config.toml
n_head = 3
activation = "swiglu"
dataset = "wikipedia_en"
Each number is 128 + 32 x the weight over the matrix's rms, rounded and kept within 0 to 255. Layers, rows and columns count from 0. Numbers have three digits each.

# q: layer 5 attention query, 192x192, rms 0.1, rows 50-63,114-127,178-191, columns 128-191
# k: layer 5 attention key, 64x192, rms 0.0995, rows 50-63, columns 128-191
# v: layer 5 attention value, 64x192, rms 0.0982, rows 0-9, columns 128-191
# o: layer 5 attention output (transposed), 192x192, rms 0.0977, rows 0-8,64-72,128-136, columns 128-191
q50:134094144149127092123090129141119137148126107047103078114174151124088142155154070124134095158134102080143130120136175140121100106148115154096055145154082138086120101131192127151104152113056105
q114:122109100115118107083110198150154131127129125107097095124160094159090190185095073132130111095109087154111155166145099123147134147163155117131053102136121095118123149137114120144146173158129147
q178:158121125126147134064142142120157112088110096135142137107114092176128150151130130119162102091116113159143108217177171110138159156101153120117102149081134147141103149173149092162163173187156121
k50:150152146156138135139158172136176070112172054160170124075091113147104116121127134109171119131107159132164173169142165108122105131134130105146154141114140156131122138164099119182143130155157148
q51:133096135159147099058191085066084120090163079133137083044069133123141099155126122140152056085139072106153083115157116096127114111137123098104115110098192135106109168185131046102202139124105186
q115:141131106178181110118197091104171086164139087163119099085160154131174091123076159126148131072145120099146115068096071134103107084161123098114139099081077119112154101176129099144208151154126195
q179:172101123163162119170124126110074065151188093119165101118102159160124102139126130125168137068131092045136135105118122153109113078125123093153169087090141139090095151142091071154125149118105171
k51:124138105121159106079152120092126085158157051152179115139130160147105126144101109130129170127147142112103126085140112186068127049129157084129144147122127125102104177118074045103193162120127169
q52:093108141170077105115133090101104105133110127136079164122138141159171147165180184153115142109119107160135115107181054091146126089164128143108106129104104087089076127155120073140112080149154130
q116:179152197104111136092138156092099113077183136163120157102119137101157144119181116148106164137068092139137063168158129126103143079095146107111151127163127099131111170153160182109153115148128160
q180:109098103138105103119160119127140125119121150149091127142130138090109151137150116108124183101090142143150157105167136124126135128049180128104099094141118137176117134124124122161115164146142111
k52:117064108157127130120140104132137107115090077121085124131104115101137097141104119116075147089107171112119159078147103141126110145108126108173156126099148139188091129115145105181082126154095088
q53:116139112113117110058147102093145140137156155137080100140177090086130091190142176190128150135124115075068146056143132116077158153140156120133180096100121140090150105092114080141109132136169190
q117:136167130101108111104188146099100109119177137115114119109168151102168123147087150171128152166145096083083154110140172128110152154089169130113152117112112080128155114095107140109177138108129129
q181:116127113141136072123140093143153125122159140152093143124137164091123135134176111151113105118090156087142101100120123160095091117107168109097161145127116116144126089127135146148149135120146161
k53:093184050101136104125133193157193098135146107153039164141181138085152060145140149157134171115076156140053072036135119198080126127114204094163146088144158124118081115054077124181107171122099152
q54:146145206136116122115068080146128131127065212171113146150171049148127161121137104137111117085149128128116171137155123121140137129208100162150182148137128120104144113142132115116085081133130105
q118:208168191123098145105106032095122113136139188129154140120107100141104123119157138142155121132134130147127146124162130080174160174157084220101182165169145126133109144140133095132117135127130146
q182:159092148144107146105140079102122141125120217126144116149119119151109110187118110126130138079156141145161139147135136119150160153154088148101159121125107134141164181159131145090124141121080107
k54:119116098176137200194136145168093139136143166137120166128146166135092137092209121113122138084142126137115168160082100174145102114139134151172159124121126124132138134095160148109108107106093136
q55:140151135134126144080142156076125139143100139137160165066203134111115134114122187127134136141120099150100161171110075165112109110172115166145193105204104074104103137105133096124117138143093142
q119:140143142119148104164092115117146127111133161116150158082153125061215144121128171142126097127157106164066083133094106154127111130121137156079152159137049136153158150131134123131091189162139153
q183:118092089133094105148187130117130102142097194110139157116209133106184162115140167139094128099080093103094105120143106142109098126148149071112095145169116136130145093150085126138170152118096155
k55:136155120142105118135147127122105120113113111111124143146137117165123151109168138143136105091129110127123144086133085116133132174128144075148154107116167137081139100130091127150130142104073143
q56:142086097167130147098150064108162064096084047162107190068075149085109080162155166131102131105074090129137133052156130076069121149167114038130132146045111139132067175108144015145126085077186139
q120:100090111134119149148182109122116085096056052116099155103069121098166098124130129094118098098129133127113135114139113137152155121145100072176186075084141125197082121137168053157116129174132128
q184:137073113168134148122130123111167064130080129144071173107128128125132102135106162111107152104079125121136168119128077104157131084180151095154111163026094111165102159099125086164136113152103121
k56:150042104226140132132145136116157098148113037122063132103115148112174093172068169093065202060097139083132115073209059093142097085163142149183125128119145062185012134101136097208132135140131153
q57:104113159118116200145150138153116089085140166170121138143148082158124111106186143170163141125150128140091152170146057168082150153138127148169148106135163173128128143111143116109085143109129108
q121:133098142116180143142155109094159129102159106096176104156126077076097168106157101161176117112117122167125144128137127147128117098114162183143150144135129157161148092115171084135112156133139122
q185:119093138142124125100130119116120102109128120136156154126135147102103161128173143094147076101145141117131135119140153126095115124144116125147177098137178086140124104156130063160109123096123163
k57:093190107096069147130116119158143108111160166132079126105185137089136148146191158113082101136100161149115129102183120146132179196122146127135135092124132127071120136136124129110110098139110131
q58:077093115178171056163118100083128077147099172211093145134093137182155148164123106077119130127162098101120100127133145192132130103149140130106126161089135143201166140127130157125164175188134131
q122:110088116149123083080126089106158080149144130147127101136118103172073130127121142122121105113117189078142100116150129162099122117083137111106120152113154088155165159117117152134186194146139174
q186:131117099142132061101144114104142115150118126178108148117110119153144138124172120112112130099151121127125099118151123132117149123128139133107147118126087123194154103096110143122126187184146142
k58:110092132184149032136115077115109182162129136160135207172064122128111110117131069076177132068182103120127117138112100134191142127124152137137134126077106114174144157090112140101118114146142152
q59:141125097089102185131098108155096097080156119095200062137057137097141127121090113142103115158157105116156135189137167103153122069057103115088131132143106096109153046184114155063149124080149097
q123:158149132128155158147147102143090108086116138115161139121120123143146096125108132118140169175197112128114119142167115123108133115118119138111124147176102145138110135151143076109165137111083107
q187:144201142079122170145164199152074129108195103104160071061156151176110124174092130176137097190165147104102079147143093126084114104139084129155130138114109161061066106155191117141137099095170152
k59:155154137061120163109181162127099126101223097096239081094137127095098130174096115163158123153077137137139107161163124092071128130151101113130068133110114154097149156173177159053148017047195097
q60:170130130148129139086104116092128098098125077102124175123139127109127132117174142123133129115140125124099163090166098123131158159121116130176146127169142117147133135113124097160148160130098164
q124:179055117175148057134131161085160074179130107119144127101086113165136171126085126083138117057154115121091202039107130169189117139068123119109110089094103122210173125154117114163155187204117185
q188:100128098115147084098162112090167154116160112117160133113173095103181148131143160167159126108102124170084082094136126163068119117150150081104132117144159175157099166107159095092165155096095135
k60:084140103171155079126128141121127137130143108135109180069154109110135108133142154120142096115159148159113117112171115171133173129173148124128143114072111169091085144151120077096166144151106196
q61:121104079179114158127128110137163121130070119170118177124164125099167085123143114069125172101092100146088108070143057139135162142127134131178193124074089118127095134068119111137110092121158079
q125:107057076160138113154153159141176150177107123155115172125145143130166087107115081072106172086093120150066159115101055197123126091086146158169142111110087117191130139100122086171129142148158145
q189:166102099157088082161154101137146131121099087157083198147102138143166135087107117112071176093135145149072121120115107168147114107136162111180140085096114156180088116071157092172104133124159114
k61:135109097165131142188140070132109142105067146203062200121106101143154072156154153122040172037071143091064089079175043150146146121194087098202139071055231083186051168095111080115097098143170143
q62:127116137176123112115104100138135106151167095139128171113111092124146131134132120075143104096101121120143177070093116062145103190127088127136180116088119119175101131164133095169112094124102163
q126:071101123127100116148135136091139123149151089095124116109108097130160130139093129071128052117090150072103141108110183106121154128097085108107116083124131099143148065123089128103117145155135154
q190:170126148204190083122100154138110146112097056117158193098193124087109117125182133084157075110120089123113175168134156150094105064179146090101141167080097102154196162177089201146140148157088177
k62:172093106183142102115123116125094120139071123156129162128116167129111148119125141129144132128153127136142144149147155152139123114147127154123106163111135131144146149101123130156142153150118109
q63:175139124110106138138124119179056135129144223109172096145075101156051156126136118097163028081118169135143131150159133178096109129058125088081169149171070197158146108150092168099131150121115075
q127:180070156127104108104132059121116169114234163142170135176125140116102157146200139163129109142122133125166108129098168107108110112141114090089170150154138180070124159158097119061165103064139114
q191:167111152126140088152136122092095125115154165172156111131141171162057138140219166122106105164076045107127134113107150142076090099162118091119203131145127120136209147175100164085120143113072179
k63:117110140104102083116118129081077152111154151115218106140153117155107203097144108136126128132157128176126150214111139134150127130140152171121157124156181107091152164175143147061124105140042118
v0:098139192131137156170197110142019071104072205142131122136137159134108116040132127142098100132146123081144090094150101118122136115204163109111160202182128103099119115039106164097109112185162134
o0:228148105157130127046193103128157127128121197077181162110169121028085175068110151144125069126133058072122135082104156074126124117125136082129098144155173130142073157128071125158129184098132135
o64:111087175104060128132197126135092179120153169148090116118138090135126126153141172197133138105155093102163117178115132068073137123146108105107062094135087127096144115043127091095102101097104139
o128:113077110142138114146109138128177209101158089142135124162090134116153057191088151150145146118048154209142164117143143115125174118127158138132174087126100118121109125180168122161134097116115098
v1:123141146120143134169101088128152150130140162108090152133127132145157133121153167085130142117139107137118096125135118146079155171086149129142075105119104154148188206098138154136085119127093107
o1:084139165062117137127134160075058118115164082124132007144029173083061139179152102172105112136142144114130103163197141173114117104067165150155151147133156138120138169176171124100146101131091166
o65:139107123154123122159118081119105151122109075089153118090172145096148140096135081121153141141143160130111102129110169160104090157136170106108141129139160156122137135121122121105122121091103151
o129:151125123150122138095151136153118099130125126141206120084146158123130124125078106175152101158121129122195147121109123125112093130169103139095141142122104114128109109150094089140165145123144103
v2:152125118119065133070103079156136112159114088119121127149113111136136120149152090169176081128151087098090106142088148107143149068093126080109174142072170176176126082122140125182147124140137107
o2:121094144121162141181167096208184118157112120186064112117141119199158118131149104098120129124130135187137116144098140095162115086162110099127124175094142147146165161080162133131095083138114076
o66:077063113188097125126090098153135104163019135114133062131160126170134153129152118167150109127151072145067126117139110111166095110148105146144083125106143144123100140127115126148151109100097122
o130:112111142158185136150131150088085125084073192171138133120170119177144146114095118127093138071088132151141142161146065175157123100169137130117087102122067114107111137142150149126091135131097140
v3:167115126111131113094112177120094112177056100142116141173106096113108133089157080132152167166116150170138122099136164098180111179140152146088092198166119137138120079163131164156128089124121126
o3:158151124124149206135167139187123108088091141146144137141139102110139151119163118096142120080180137142133129127136040095157121146167128094117091136145128155120158103122166063131081106104124068
o67:105111087101115052121096117147103118173099168177094076205112120119130148128126147170172109097138132123162126135085094087146152066123098145115071139139094120091149095156128064170117109098145130
o131:078111158150117124177158051108115152069161128135112060122161145126137126142111145135112147070113140089099121150115116139065165177140135146112145068111153092153177162100108106115122137140089112
v4:112122095098142144130131181118146144133123138093138105058139124152211141118167095137154172126138100140172141152061163112124099140161085144146056151153116189138145141169117120204147140111147200
o4:096114112157119098107135175056123074123116108095146160089101123145152096124215082140144136144123093107108164211207116126133148148176070143139160116199118149143126118116124118152184091104168159
o68:128170127054116144161166099113153141190111127107059146081130105118133151140152162112168114143066077109070074124121199166090114104117107035102182173110215148145150146177133092184201058115114173
o132:153168122110111088089166107134161136112167152100083163141096111109068153156154178080107168128100092132124116091116126183118118051078172106120141116104179090146099136150094117085116076143134129
v5:148138066139086134109122115157090169173134099123120105133180123116114148196127125160096140167135113131142093130086139081107111126219116099091136129137130077109140108148067085142181109069141156
o5:154107125207113113124101012149098136167125195117203151107168097166170118098104109124124090063133090146110142132091127129122093113165104121135134101124162088192158144162074118131170153142063103
o69:103115096120151139111120108119104137137129146099152170090139123158081174130182109176149159133143094133152112140160084074114160111156099147123135089086127125124138175124151125141099111077166093
o133:116122149110156128136110177128153133106120105146138124153078092085090126137200132093161149133119173185131121126155110132132137123089142132128162154167178185117121121126165169121097109122143131
v6:184073144115151154131146151144153167104142092179120147151143139154124163145117119138108167127164125138107169147171098140129102132199116151151108152178096151141138178152154104115156125133155106
o6:108076101136092090124161141102151151127139152122194149159101135136126111132107123149150126154157141113144192127107143177139154130115110105157141094143098129179105103112120074126138154091150135
o70:174144146066055143138080113113216115162151162184120144111083148131153148149105176133129083137167103094104153197103033153127184092131149104123151173092130100111162132121153080134112107158141176
o134:078144091095125130108148097110115110166118101088107085135145122075108143111179152138143093137136166112091120104097172090071154129090103116126138137155178129118150146137109119129121079116090167
v7:089106116123157155152164089092178086084124173108144126127152141138174126162125143142193172095123110141107094144078152137122113110136125104110090123112093171113159118156036115173139134142155103
o7:133122109160143068113148113083089068144102143126126186129124128128116114144159114134152139077136101140102185128137184088102084115161128139140168163132133155096137159116120152139173117122112164
o71:118090104156122092222147139147157120138139124115128146099173111157163056157176141088157128110169141136069110098117203123122110138119147107114125121104154167103105092141083127111157059099062171
o135:173163131125122094111134127157138194169140154100131134115104120101126092131165147145087107159087112138175093115151176153131124124136118065104169172144115106169136122128150173148120094180120124
v8:125138088113091098142115150149125152153121111134087113122144122151255118159115137123121167142144173126126161075115153133160178126183206222116156124156177081097068183102072111103117118122150181
o8:173156129132121165060048055123129165132115124078154112134130057147221155101083133130206080046173113135136155165061125088144123108127096155108109126108163133168147147154088054186116090161105114
o72:098168092073137120111180117094125118098124115080118165192163138165175175137146124115213183155112142145179115115135173151149139050167113127121131079122145111095133159167093100110096090050125160
o136:127119206131141178134169141114155114102124159129155120119098121099030123115138129133130159130098098153141173132139131117128120172140082068160152131116111114126095077133152131126113129140129159
v9:165097158147142101066144107147142106137117154108161103135084137149103104175107172123177175129110136120107107116116177113132083135113070139180162135164142111116167139068099157159147131103141146